{"num_key_value_heads": 4, "norm_eps": 1e-05, "rope_theta": 14100.0, "rope_fraction": 0.5, "bias": "qkv", "init_std_qkv": 0.0228, "beta2": 0.99, "max_steps": 5718}
Each number is 128 + 32 x the weight over its row's rms, rounded and kept within 0 to 255. Layers, rows and columns count from 0. Numbers have three digits each. The size before them is the row's rms in percent of the matrix's.

# q: layer 4 attention query, 128x128, rms 0.0282, rows 0-95, columns 0-31
# k: layer 4 attention key, 128x128, rms 0.0276, rows 0-95, columns 0-31
# v: layer 4 attention value, 128x128, rms 0.025, rows 0-83, columns 0-31
# o: layer 4 attention output (transposed), 128x128, rms 0.0506, rows 0-83, columns 0-31
q0 109:078139080138110195096147080118134148166135119109132111094092107146104129091134075140138097111115
k0 114:123172076097141195088168109110141141155157104122101110106070088131107110096172070093155082120134
q1 121:205106176135132093183132103144170114146160111159154128139076116141106110087122110133215168099093
k1 127:235080176145127108139155107145157108126149120163161135121122125181124114079157091084171163141099
q2 124:129118158127092072154132172099108126103121139129091117169173167216127163126096080131111148125112
k2 122:147111181178080071125133136100127140085080145132086127145160155185098163100101089115113200160110
q3 119:145181117163132141108124093119076189150116121139130112152128148074148185118136170177139156141104
k3 114:168175126137156143148166124146101209131099120160141090148129119068162157102141160138145155130101
q4 127:110113101121119075074130153112068187161115122067158101117122151113128205173127082155130126147084
k4 122:137116129121104090067145188104085191150091137073167114078104132112111151163127106102128107150098
q5 119:144141161151104150120141190163155112069146087153092103157111090183097114177133099063122086186117
k5 116:129141125132096133136130151164152105103144091153120089179108122179069157178135087080132071161120
q6 102:148081168136189132140106111151164122109170129112175117172101101103145148098121125131168191080162
k6 117:156081164103201121118148127161129104116169134110157123177127105115185148086156094048172167093158
q7 103:183119113133142114127112117122102128119117155101147147131147145157092113105120171142162148098142
k7 117:129104097116135116108152116134095116116075145085117124132120169201117139105122159129111207093151
q8 117:114102146154160076125119125142126137102131169109122094111103142196144131098089092085126160150155
k8 108:149104164153151090120116096139142140105131183082096086119094112148124113082104073099144156179168
q9 139:163129152176162143160093099133084102085123168094092174140074152150131175155112140149091148152134
k9 119:179146160175124169181084137115108155082107162081089188118084163150159185149137155128113153143095
q10 108:109098122186067160125103167121160088155117083112118174182111155151128100150159118080123147157194
k10 122:112081097221076170124105121120180124137134062099120183172149172143128116150166142136125186156185
q11 120:184103113125109152176181150110149123161079061127050095132164140117090136138142153158098127201143
k11 113:184115145129141162161136154092166141142131093123069097139161141117042105169169139168143116175117
q12 109:111117135185134120115123134122142140130105134138162162121181123128114152083134088165159120097135
k12 113:141125142198106148085176126130120101121099133142162177126160079121102165090178105093130139124148
q13 113:102123084120135154136188176148167088204126178106134122094139140148117024091115112120119111127127
k13 108:148121108122108156111187147177159061171146161116141121138118138119115058080109071113102094117126
q14 129:111243157147124113156133167110126188104103148109104144140107112126109121178127138096146102132188
k14 124:124217142133083121150137144118110157122131165096090163153130139128100138200127128106137102117174
q15 112:097128097157116121102137131143120137108135109146160126085112160179166135138185109127119101148142
k15 112:119131100169119108112174131135100129083148087131146126057141141179172121106189090159122109149160
q16 082:122192135167137184109083099194117129118090151145146152126128116095140161146177089082139155100150
k16 084:132126122129197175160190092184199140201127145140158165139070186141126149124184137131131159137074
q17 081:143167158118165089137132129158144130135068126205128173137173126087120147156119113095098117129127
k17 076:128040109143136128136150135101123125136065119174133172131115160089142092106143059107152182124101
q18 090:157061083140112117121156122099176129165114077122081091147169152120081094137113217175141041102129
k18 079:109132113141089090127134138129118108126113095158097078144069115139099171086117107142135104117131
q19 085:073152130095122164208115145105111115118157106105122140069183143134121126077136119099148113147085
k19 083:120155189166106138119142135089121107109123133151086149113143162118114149078139140139128160099092
q20 088:124074083117147085105133109050077052138092082136124123088133112124111121124082080156128173077135
k20 093:097100078155123082148121106100090073168112128157137144075126115142126116154095093218133092088137
q21 084:051185144132133160159138142152102197069082187098102109092144164150167181167133133135078111080131
k21 086:108188120151130102129156123153104197098112113060065110098148166132122190198159178112100157126072
q22 086:184143135110119154128126099150127077094097062148129140134125134156084083144106182165110230094112
k22 083:172148109105074167182153125179122053203123089141120160133101083133091114143171156169078121134134
q23 079:139057112112124110144132088104118105142124098095133032196087110164149112058109132187136095122146
k23 084:131069131124142100095167098060135116136132121165122097176138123120107064089120082138152081102174
q24 087:124144138132120112070112148161144135164104103124083113067150114097138211095101097147198168123121
k24 085:149152145154111119178106109179150122209125145179162119079137106106145142157134099136159089109092
q25 079:092182123115128186161160121221120131119154059163174128107107151141121134122180143081113172089111
k25 084:103137168127123092108138118155098176131150117168093120095078163103114111157171154086092205124092
q26 083:119166099145152156113148056086099145182126143090131150137123126115098128143161132145135085154137
k26 093:096107086152111174134128136099120131180103127130105176078127173105087125100148084155174065091197
q27 082:112202129154093185128110123139139128120157138118149122110100115121099097086124176156071152140142
k27 090:102183108112127195082125146108141098108202141132107136129116147109036144131121166086157107153148
q28 091:105153087119155081160128151131197115114130104126151165123074152135102211117091082182131108115141
k28 082:060157131153140131164109168119137126073114108130160187125100144146099133125114068143115143170154
q29 092:156126148091118115110128159082108161139100092117106125156152071136135117135121129082161186093085
k29 089:175147117104154180168151123083155151129143146100157093175144040113086116118173152091158114119116
q30 087:094104134165131187116141098066072099135139099134157126172105137140123136137086117163120110150101
k30 091:106138145134187118103165129115084173079104106139134169155119107167105201118103135192084107118109
q31 087:196064110153148139179082169113138162113093104102120117099146152090128104170130121136125078101189
k31 084:137155184098112097167115151142133150065123147095130122114134115071112118139126174153125131117132
v0 137:139133137138135166097145130108151128062151131116088207122138198088136127134165109127082094125155
o0 100:127109127147109124133037055158155178111152142154073152132104192099142145173182132116085148118152
v1 154:109147122136154137114154158089124138090163144121079165117109201086154128134198109118096108138177
o1 107:148145146125142164149077086114154185140159142189059165153148183089129099150165122127138176107196
v2 085:149126146098119091141134155096050132168105104135133102182111099156091063122114142127143132129125
o2 094:123136132129135150138156157120125095139144138099120086082133156129074131096084093160168173151206
v3 067:113183124114136174130147140138149154125106102119078095177162125141138155136168126143115133055194
o3 072:163165146142136212103124171071137145141159126108134111139186145102112127169120113075100075125122
v4 092:125146090114126141128110144118085154135085102165122123192125160073150189135123133094139118143153
o4 107:110104145131136082123090107118118100137108102150123083201154026119090085103145122114151166144059
v5 075:071123108133085124153108158139151119101087066147135124076182117152143147117110155145149122122223
o5 081:138149181128173155147133130175148187160162113142115145125152149140152089113099144153115104127165
v6 071:156136090157094149162125100166144140157136100118158143155130121142105151127121157080107126118164
o6 084:167104136091072126123074099152122118062125134172101069077151179145165137178113157167152153094150
v7 126:151143131137140182103177146115125118078164149077114200079118158085154113074173110126147124151120
o7 087:129108105141150122109120089140145128116055101206108118136097134151157141132194180174151153151137
v8 082:126104074158169146155113106171163120137068199140187106126126076166171206131097135195193153112108
o8 083:126142072094131164127183108139128119121134119151120190103174133145144146201099133128154077142097
v9 083:134070152145100089118123073098083131121134139138162112167121147141125096136064127113123126093066
o9 104:093134108143113121133086135128101079136122138083154156127074118166077201147096122105064116156098
v10 073:080133149138158145098166165149177139133183080102136103109130143116154145088142183151116082135171
o10 093:157114168075030122121118131149090144119166091108116078155136079159106074098196171152082103150135
v11 142:165138131145151153110159117093152111099179161099122196093109203103179145095183114116120116140137
o11 088:122131112095195125154120056112203116150123132168105160144128182117186144180153193134167111164134
v12 082:177112155140179128112095141089155129113112224163115132134073174145098164100118122096110156105113
o12 094:099105116130099140148131086052170128082135154126121087200110105151121151143110100161084160141054
v13 074:134174120130092179081200092167157110151182064067102160167119128082111115106162145134115062153108
o13 085:146091099087105085095090082149104085137116124131144047102129114106143085119212160119175131152172
v14 073:163130147119091164076148183197118074118151092114135172086155107135145065050102154149188127131154
o14 088:091099116116069152112180097139120121138106141110127075091101098149102167096167151169145098135136
v15 091:121156147123165164097178176117090100121143152127092176053135161093130116054207158153104142111154
o15 076:097138154125059177115093136116133235139136102143075088144104148189113131121168163160129173114113
v16 098:152157147157144157123165134112125126157182119105101133125116090094160090071181128127146090111143
o16 115:104076170150112107108147183102105101118097155102153119106093155119105147147119138112146059094119
v17 178:149145162129161150103175145086147127087154160123093183103118192067137133119181108110072121134149
o17 100:136129097153133123170044064111173137135127133147088139159088145164122127167190140188094153130119
v18 156:108114101104088116152109122161106141161074073139167065149144075152120107126108134153162118130090
o18 105:078118195119115093124147148069133124155071161095196079099167097097141105134087109129160138147163
v19 095:114135107122149107116096090120051099171147127108138094104136186164134113110136166156071132142117
o19 113:124185128126092153132116130117120083178120078097136157142122160155100098115140141137089136151191
v20 117:168124130126153156073171142091110134158166140104110145099154157063123106063183141151099045122147
o20 103:149152112186072160082099128152090080128131124084131091174111078190096087129224162150074110130097
v21 079:119108143124143118142111118078119150115115101130087087198107164169107131125101104132058167134103
o21 091:156145124121124111148079178086106088110102141093131135138106153110090156076118136111098131192143
v22 068:068129065118110195130112124147119124171078072134177149171171091117049129095138122163053121099163
o22 079:157165158143078118096088127154083102163102122124136088127135174164128090163163149143117200117136
v23 085:178140162144163085115192140129118109090152162098089164076208101083149139101166131081085168138122
o23 086:157196138126145144127099148112121111125108112131143166112084079189114141179114134113111073075087
v24 126:090097111116105140156088117149126158109055104134148070166155080165124115172087126121152118122102
o24 092:115121167156186131084129150127093165138136130103157145094148074076134125144086072062128125143129
v25 090:107083147145113110166121142181110175075097105150144070183138092173137142199060089069152185159076
o25 092:088100128089149104118124136108100143080088152162079098078095076120101148123085136082160177132040
v26 082:131082126164099150114120141126147131181186098137150151130145123133105107155145200155081096156178
o26 097:181129074093153123108158077181157136144175130101084101124143129089140075103184156150143153133170
v27 066:117118048141167157083119108135110115148179077116135154128135184077153093088184086168111091139176
o27 071:152152088135099122144089071111129124172077146125110157094144198116108142109153158148137157121179
v28 083:046172195137141145157183185110122156058114150134121123169093202126113126120113142118129140108132
o28 090:098107198104126169162117130077122208156166116124113068116119158153122151144098134100093181173162
v29 072:084156135112165082105125110093076088135076105167134142111123160089098132094129154138120147136165
o29 090:088144142124102109186083099129116137171191092085138124140145151164118132088091127171121169139185
v30 069:100116109128243120137076107114107165062113154138185125170153183134163161144067111166087178136119
o30 081:110152152138138084159070096143111110139075094152109149170127141164080153155114112117066149177106
v31 075:082129111144129169092159155180114141094139113155067142114084144091121110137123076144135052135156
o31 080:125145074086096181144109084190127145150118158163081185173112152165093109118201145119140161157143
q32 075:141122091154121183076123097120115156140147160081063177172163151129093108179160145170121104065073
k32 051:125101091162151184071099115108132140152151155074060166115179130136078157197136152170160126083080
q33 109:104165092093126093139153155108126148166101130087159106086065087112163101099081110126160168139169
k33 059:105195032099149106167120085053121133169094144130113124128107098107170100144109127143161121160162
q34 099:121133117099099101153166154173161068116141200077134111104093117122182164100101157127134174154103
k34 054:145140101082111117142117117188157044131153166093099151164155116179172159135097192146140139149137
q35 085:082133129110139108095132165137156103138187100145127124152140083150117091077092110176185174086174
k35 056:052124096136137134125148135127140097168167116115099118141131094134135080104094080155176138057181
q36 081:180086143141112113117165133137135123188159094090217065071132151161164116098116134126125128120149
k36 063:146139089163155125114190101130137127212143118101209120092153160136127083116150115166155079113156
q37 081:089229140120042083116071164129137092129137132101056116145105126135124127178136120063165068131158
k37 060:069199175125047071111037174102125130131147130149066128146135140112139092140112142095129061137169
q38 085:133083152098071132091172163154172142126125097079163111144120186132076145134086094117118117137119
k38 051:131065139094069137086135160156145138153119075093156122152119137149064115143136084092155082148166
q39 078:105113098073105095085126166092141052100113164080181137093135092116144160133089127096086147139094
k39 055:106086076081080120088160122089145046124090148080146166123152130115157122141088170097066157147084
q40 083:070111133165140150178135206127152156100037100048136110117118192131103085131080119121165167105166
k40 053:117109146170135142185159176139165153078027119088111093098158183105097122125092106138142200112171
q41 169:123151150122123166107101108114110159125149113135098127166171139117105136126206139184083074118141
k41 050:090168093150077115122142104071110147128125100142121093178161129119135110137158186175124065152153
q42 073:139133100118084085151158129151179192057107209119122128155131150141145201078115143150095128137119
k42 051:131115121094126116144166102137182177053097204127142189162147164132177191109113167159103100094154
q43 079:169143130125120115219089097113209132171137105135149118189112112122166074142148140120122157074043
k43 055:132109159114126125212071144125181126173100118093135118147099097139163077126142127138107197075059
q44 088:106105087101110093128147152083117128108116132162162102101071122098115131113096107176079150134138
k44 063:120100143156105092121127177040097121117125127103136108089136101096132152125125079110077139144132
q45 079:044125141111170074150150082101138101159104136092125126120131143098148129112121126165128154107161
k45 053:083131135105152093154150045130117098138144123083122068108127125147130163109105134160166172091177
q46 115:124097121117089087139138126149134119140091097101135091109102111112190149105072132118180110119064
k46 044:122128183153120129111114182082118151116127077112093091160115118146137121111122135160161119119071
q47 076:158075126162124107080147170189134175188138140104145127144172154174121154068084119131141065097138
k47 052:128072175134114122110144158166156153140115136102142125149191145154127153087124130106124071086156
q48 101:153136084126107094145121072145146096110104114115171150193167146176163077135149084107110157141128
k48 136:153124078129105089131113083138141085116095111110162144176169149171163077128135079114112144143128
q49 099:168139114057160120160106128165152124051110137178123159100159168089140188092174133140102185086098
k49 131:174136131060147141152106126174158124034102139183123148109152170094136181084167124139103192086093
q50 100:126118105176146103126138120108124163124110138060168125138167085110124191061166140129149123098161
k50 128:124129100182138096130141133108131158117112132053158125135164084112128188058176137126142133087166
q51 105:147108167171148130113095134111121071084108137138143110077154125138108142108120096131119142124118
k51 129:158113159171154127120089123111123082082107140141147116076168123133107144124122105140109129125123
q52 097:189097162169105129100130122131150187112124179086123120129173122123186170136140130110092108135135
k52 138:198097170172098135106134136142168178110124171094118106127163127136188172134144127113093137145133
q53 099:146157129186129116127066151114122164138186168105074092121094126114124172094138136129131176074091
k53 120:141170125174138115128062149115116165149185163118084094127098129114118169105147145135139166085098
q54 099:117138130196077135140139178060140149127149141097086111122114140102106073152149141154123203064075
k54 142:127126143188082153140142181076132147119143150105083104126115141102105094139152131156118196081070
q55 109:151176086113131118077137190088126191090160114124147113121177080131148148134108129105159141081121
k55 129:130167080111127115077136191093127197091157115124141115117173076129152154135096126106145125081120
q56 109:178183148108113119111069129155130070123084125099069136059099143168162118165141122068121114108142
k56 137:181184157100111112105067124168134074115077128102070141062101151168170112160141118078117121099139
q57 106:121109106069111128144178081108105114136106166120096093178193103176148106064115157116116107163127
k57 131:115113112074116124136182076098094117142103166107096096182199100168144097061120161118123106158126
q58 105:074178170120067161146165100153109157114179155186089115087129139125074088135150102131159182100170
k58 125:093172172120057164142170100160107149101174151173082113091127137129089114126153106133150190102171
q59 102:168104109183158106191134095103163150094140104095099094128121110124156159137154124143163147138138
k59 128:158116120178154099192131095095159140098137098089103087133130108131151157125149125152159153131140
q60 097:152155079101106110153181124142148140147065160083098179081228092118161142185114134175112119068077
k60 134:147138076109107124151180123138145138145073160080103173073227093121156126193112131162117096074084
q61 105:133130112132138147143110104080130169122137134077095117143118149117124135118114181109116134208104
k61 134:127130117148130146152120113075132163118136135074085118140117144114120152119123190123117130201108
q62 105:128109133143140114089160130138113128153101142144158123161115119127120082132113084107121160108145
k62 120:112107120135132099089165125130115123161102140143163129151119127128117081132106091099114142107138
q63 103:126135113102155129085176155161176170105151109078147138088071125148118121158123157113093137106086
k63 130:115133104106164111088167152153171158114160098077157148081083126145126114179121155102106113108093
v32 104:120130106145140081130142134107083129077118189080164120140076126118125140123083112163142121097141
o32 116:157179113082106125120149144115107134173131203064170147174182211127154155150158132118120162085166
v33 100:134053125105067110177132133138085151137109130140097141197147134064118118091115082173099134108141
o33 112:107080144086142142210118136121101208136133159129072085177129083074157159123147090109121130109163
v34 097:090149088140163153103102108166114128134111150082098113120064118142134152138127091185053123153089
o34 126:173111044118146147135099120152137099090139180135131081115064130107150111086075104089154076104107
v35 093:125140144143175187112135177146161177121146153163137133126150143125118141107111119126160127069195
o35 128:137065133107103118100155155106183180095179149103152107138091135119102205136171156115192110137239
v36 091:133116177105099078141111165165167073139104202127157130121164123126118126096120163177126179170116
o36 119:143134111076102097091078145187151153103141134115182139106145099103119071134137109099055146121155
v37 094:075140117088184109158123139126137160152088118143149119113146126118061082130120148163056112181164
o37 124:089110102137170150177134112120125135116136114178159170095113125102091100134124134116146133209169
v38 096:100162156159138197031161151129113052118132129110146148106185082153123108086136080129131109138166
o38 122:083125178118149187086137110103055080192140130122193151103175132157183145130134169076091128171145
v39 095:093188098113106091123143147141208122133098107123119099122129167133090096082161085062096109109168
o39 136:134141091043100151117076145075172100131118132165101122178115175109082063120131149107169155135176
v40 094:123158117101118095095138102136125155145103159144135141135101110137087151113098166197099139134153
o40 121:133146113104134112115180165109093106155123186169151139134084112123139132135097195084117127104089
v41 092:129107119118089099109124146107165102129122154094180120152104112164144165131132143050125066144159
o41 118:113101177081154078123097141135151154118134171119150139161157101164141133129108160171117072198086
v42 093:150101129130102142094094171110163168157085095172089142123151146122202069086145153179122155142103
o42 119:146136143144110165079111164124158151161094109208109140150130143127164128105128087130109148118112
v43 102:204149157145115145105093127147074097124118121094162154129131116100096100113090052109126208124121
o43 123:133108172122118158090101115172076175162118110078152139133091104122101084084122072170176138164129
v44 111:212154132147166108116150162153146185105147139159168111103104144095086138112135159039163125172138
o44 099:132170065103137128138101131173146144106165151167148087117196176110107173139129118110177165201088
v45 097:137099111129123157100163193174111143159097137129130129118135159088227136094140162141068113144091
o45 122:092126125132160113092128074168140135158097063149131166161087183111127185112162203084164111198101
v46 097:124101154143094144105153125120146113153118114134142091097144103144110078042174109124123109132173
o46 120:114170134157117109135115174115101121150141152206144098090143029072159125067160131174125144209136
v47 096:168064147141130131063147150065130096132109060151101136190107140138133106159117138167148131132117
o47 117:145094112103145105075130151104092115167142068105114143141126144140140074138097111167128144165157
v48 092:112081064152149100106107187123060164133157122139108187131079106167094106112160157143124142121130
o48 121:131104105158158114106120120095082191146109136132219159163067120168178089122116137141133176117147
v49 099:120201183178132171180142107088099151153092194164094108148154112139096094103132173138150092070123
o49 109:064128188116152174168111138098103097160109169120152121115140178160097167113096115114098173101149
v50 092:153091131151119080129127174123143149065119074176190046156158121129100141084162131110130148111125
o50 127:160093106154140120172110132098148168102099061192151085157110120112153133081140126113121084098119
v51 141:135117187199113122161177191086137135125118145166132131143120171090142084104136102104086100146147
o51 059:158137109175086089102099121156137100122138153163104062146081117164128116097170095171133103140135
v52 104:064121119129105157184102107113117141071178123113027116150152139143146100162134166143057084100123
o52 107:059184151131133154080071123090103114092146067142131107128140156095098118183133162153059150101144
v53 119:122101190107175107154112137159169097169125072159134151150136137117109099139089163130150175171118
o53 077:161153180147177119146143179140141126169143101099097161124159115152083121140107121164160104151134
v54 096:135156150127157174102124181134134130138115149145080144156118143132127160163165129093059148093166
o54 120:100125142176116146083114183177071111176145135173121085175109151138123175163097156140114083090151
v55 093:123165147171215086076110132116140106170176098149132153109100092116152052118140143134142108140077
o55 117:119167126107165112129136151137126106136142088146178178084131083134136105122147149147156159104171
v56 094:165141215127101086127144133151215194164106120162130118107100140163145126188108121165158077126151
o56 114:112124149114082164128143139113118141140162130166130123097126156170140110181149141122146194116177
v57 105:129132127074179110181171184124183131181087148127138128126084113153126078079127100138158059140107
o57 104:140151115098171230149075126126150183135135119146099126076109126136115147135170124127088056128123
v58 101:160117214125136144108172166143082164123114144161090133135067084117177114127121085118154146058111
o58 119:143110129117101165063136174137074159124132138174086165131122049158132121111142101146153143064137
v59 094:122140142179148161126163164116136143152144104104152148158030116154126144166087178117129184088194
o59 122:169149124139156116149130151106119151156132115111142160103051113112129099170115136070164144127128
v60 092:214190095114113175149135191161130108148131153156173176089121153218126143153155108172169122125130
o60 115:207172078099099103163128121117113078149128116118119176091137106159136161169081128095101158193133
v61 097:089135152163133093107155148100159174150152138094164119077118186157171150112147137124124164165157
o61 126:119159132138139180084098142134145105123115204120183103145133127126135089115185114142122105119096
v62 090:108136154160135106107123146129108101101096096138087130156154115138076107120152090103197100115066
o62 117:124188144160185141122091178100119128124153084116106130155107095149046130148139138091135111037067
v63 096:103112119136112203148109128114171114136121129097109127090132082154135125153122092094149157126173
o63 114:172144129191193158106118150114125064144106128126086113129145110152083131197155096129093161127172
q64 099:152154131159143057105078136091119162083133185103128126145116112130151131134148128100148120090129
k64 072:050129079131168101132078118098106122084135180104116142155140189124169183186108161128095146091103
q65 135:153176152091127170131106102132100145135133157159100154143160130129093082117190140170088094081163
k65 069:182205102113134176155161039152132077165089155158106152103155119156096089157123162178101097096126
q66 084:162087112111117104103119186090109122107150100048201126109094107108165169129191110102100185140184
k66 077:138141055151162144110156155106136097152166151078202129136109126112126098107118134113114145141170
q67 082:081055133104100099140092163109152053120087180139119160099139130175122130116124090138160106112106
k67 065:024093119130073139122086104063112046153109136144145169139119127130112121141130108132138049130140
q68 087:122125108172140074084177065143185094037100162168163126103125120109124101126101161161094125161117
k68 070:085173115196155094115154064216187124100142123150207124095126127091128123154129130157059122107145
q69 083:233101178070132138133180191119143093126099138137117108111130106113125093123097114087172151148138
k69 075:104118130105112128146153157105117112126106136107075132096141118068135161159102149066101108172163
q70 099:116124128127153144157099123137150081109113148151136164141095164150133160088094077122133191120096
k70 079:165096194065121092128117109158121078125093130133152156131141125136132147123094135122136186096079
q71 089:196095130092118120107159108195096100173134070120173108090108108148138141074159104060088183133123
k71 074:182117067137134197128144085165140125148112106186170164122119113154139136109186159157107154130134
q72 094:102163124112164187160130101106117159138137106209108127193100135124168136157122118127146153133100
k72 064:115147178113138125105135157067108164128138107151162079153062121133164136123124088102170147142105
q73 235:122126104111124086153164152162134058155102122097149107107089097161160141123055121110144154131098
k73 055:162114238104150100129130215136155116095092133104128107093125107151170107082085081136142161093076
q74 094:141133126192155113181069114139187143095121111169129154151133150164104110107112148163133118172141
k74 073:111147216189156086121083195132165159102107127138155145189093131125130115112126102125149141165107
q75 090:164060131122076070062143081129069132101155110155110117121149148104105147135148135145126133094180
k75 076:093133090158100142098148108078093117107154115122147114105130166066144114157192116092133101121198
q76 080:075063145161105161175112080120081094120146133106088152074118176137152166131108175126151123120123
k76 067:185057186103131122146095111161136097064160127136121133144161173198167152122096150160149147108115
q77 099:160087114104130115147130164138145108111101144134110100121124120144121121152097133099182147121117
k77 076:136130066115121160142084183127129131179125128147120128123146167140140107188112135170162105128151
q78 099:088083134127112132093148097100146156160071141102138133147125105134091103094107107087154092208172
k78 067:117089150096117108105102114153129173071062131185112123133166130118085127075127094084115028174197
q79 092:166131129174142144067108082110167085144155135167120102181104121126134064142108099162110102154102
k79 069:138156132162140153072109124136151108159141105197138111147106148098130081130156055096117136210123
q80 098:096186087200183136125109101073055079130115124125153086148118136117068122124108113175164159138166
k80 132:099184081194187165132110091085075080139112124125151102142106140123064123124128089201150153146171
q81 088:094130110090115100084089117134166142153098094151146125144120151080187113126124087103118121147168
k81 120:090127085108126125091103109120174127148100097150147137143106157080179119128130100121132139150160
q82 100:130168162120130159091082143172118123148128097065084067110059149099116148125164074096154115127162
k82 115:122176185112138154104097143176106119148135092066102076114071148083112146137171084104149103131178
q83 099:100142069098146142077176157107184129180102116144134132190103142157145079141094183148136124202155
k83 130:107131062103150157090187146103182124184102129149125134186119141170150081147095187158144120200142
q84 093:117162129116074133149174140144082160166182106123089094088109072138093154160197123117056090089097
k84 138:114157117098068127146169144143088157150179073129088108102110092144086167157193119094058093105111
q85 103:122140134135172104167164119132195144096058165190132091117145116137150170097101107143123172081135
k85 130:128148138140175086154158111130189150112067169187133091112139121141157152092111105142139181076118
q86 085:160141148153086165100074116092101125169121081102128159068163094073087158160161104124082058148087
k86 120:161156158146113154106069135081113136173120088120132157089174095048079165153169118143097064157107
q87 100:134104160155186132147198158157107114091076057169098105143211088096151097139128114114131113116130
k87 125:130108188140181128147171149173111130092085050168101096140195086085151098133122103087135117116131
q88 094:130125146202156187173135146169184175165047104136129168093131066126140106129165147176108148082078
k88 124:135118145199172178174128137157165167165041106132133175095134060124155089130160136178104163090088
q89 093:145097148171160147110140133175142152143122095148167103124113154141098099154144134179073123104204
k89 124:138102142167150135111127115173144153148119105162164108113109168149100106151146122159080126101200
q90 100:115132119174038137111095129135178121083086188148128091131144114105090148131129141148140074043127
k90 122:118134097169037152113115131141183138079094188152137096139142130113098139121147136145136097030132
q91 092:170116154109066135144108106097146167170099114120114175051096132170118093162090101135104150140141
k91 125:164098145127091140148106107102139152155089131126100165052098125176124078168084078117116164142143
q92 096:106161088128196146143132090134094168147147132120158108083144134132114080102115173170133140103136
k92 132:108155074139201160161141099137111158142141134120158099089145134136123093122105169189139134114135
q93 099:180176124091164145083099113144108069097120117140134129159116174053120171143111135171183114122082
k93 121:171186112103168135085110114130114071104099106140126126159108166049121179140107119170190116122082
q94 091:110179124154148105105110121162119181153139180147158123171125154143134134113131190077096190099152
k94 123:129184147152154094096107156169120191139129171153156119196126156147129135111134190058120199092157
q95 098:117093167168079125121104134132178152152126170195128087090091082154170146125111161099112112171088
k95 123:116095155164074126120109129139182136151138185190127079091082080148178131120107171117126117179076
v64 142:173159089115062160157136152147101139144151114157101110107148106159046134167113124132154145044121
o64 086:185139091123094115151098192105079148077131109170058108129137086149070116178093106119143182052131
v65 093:116094169155126146086144183076160135054142139124129068165140186127151128123162182131154147098145
o65 113:148104136142097175068099142122174146080130140123152127154147169119122134134168155121065109091160
v66 091:159209114171178139112162155142095120174120104116137144109116135125081088070153181039148126086164
o66 122:156132145154148148115133131144126120154129115098134133116123131167100104098121132109170131131131
v67 095:154195174133086213085141171086078065169126130167147147172157138160139202087134118154162145122153
o67 119:118171179165115097106141138073054040198139106122139147172090110125128216106177165131153085173097
v68 178:135132012113105153124120119193138129129099106114145102084168127160138146103124202186113122119131
o68 067:122136082125148146084127107110153116079132093150169121155102182164140086095132152088137160145137
v69 096:162123113073134200053125144168164120113129118063085116053124121136115135127115117137138081117150
o69 123:181118082101163194106130111144123093069106090086115105059135099132161153133092149115142113151118
v70 100:136107128161144130158088120114020102095157113101132129148116138062114117097159118116120096092114
o70 116:092128129137150129180101092160085129140145092123180123149102125071157124115185105123115125057109
v71 098:107144145146186164097137054102071098142175093100156139168122149096089071155123147117109184150153
o71 110:101102149136199136098097094131052128120148062067174136166119118153091082122132140108128118158155
v72 102:108165150138205105166156184121158184096123152190135158139090181115131133166114170112135127124159
o72 107:096167144108156124122153149119155107111181133216136113130098190168069155144149129158126101122150
v73 110:141078126125142131142166111163099153143098135146119090119170060137163141082167148176127110118132
o73 093:104092138098144182135117167120082146125117171159117134100154032087159139074130120143080098178123
v74 160:136161147178077088130128124114142126092126126137114158143137148127108139128154067074149118139142
o74 080:174112090121113138123107102146124071088136160160082103120115146130107123137175102165086111080099
v75 092:058142082122110166140133186096131154148125140139104150127118171170118123132192094114104094047173
o75 122:079106126155159161143116155066141155173143102164138133130093100114131144150154106159083118117185
v76 094:178157144134132108167158163151119159113146147151144149133145143164075017100135138178117175186110
o76 104:109134124125165074156129141147117143101135182152132155085125130142076084087141103158123168212146
v77 088:113072069112141067120120112154108104077136094108105114114166145129057094081154137080098086129115
o77 120:115129101115206052145121151131127138073117087132118074179163121093091114100118181128125108135084
v78 093:128180142066153087073174165105182106118082095119187148131096151087114126135124149092090125150136
o78 120:146148078104138111091096165118155121165097104153113150142161119122118086139077163067113125199150
v79 091:143052120125171128092152112121145119122142080167064133130159169078141085084149094140192155119105
o79 122:106141145159180131126162132155142118099122092195038138152163090125122146093182119197169123094147
v80 089:183149145119157137113100153092089141098147077122124129127098131118143132211088061170149132119154
o80 119:177161146167097105104137154117109173115192131123130120081152117080110121168124061185157125160140
v81 096:090154131133084115118099127099219043168142123119134138089181142115101123148162139131168128165185
o81 113:152173147127122109125154118082187054149155088159172136102181073128165131170138091160096138151183
v82 095:139165113110089114119109157106062106178147097077142176158102099145125140107149082161127167170104
o82 120:182185069090112093114120124108059140163114070085131185175094084142126102087135071138128131171105
v83 109:129114096095142169134172111143066101140172122108144149072165070117160153121121144110087108135104
o83 100:139112118164162118138167111109081102169123144114082178093167124117140151181115144082109111177125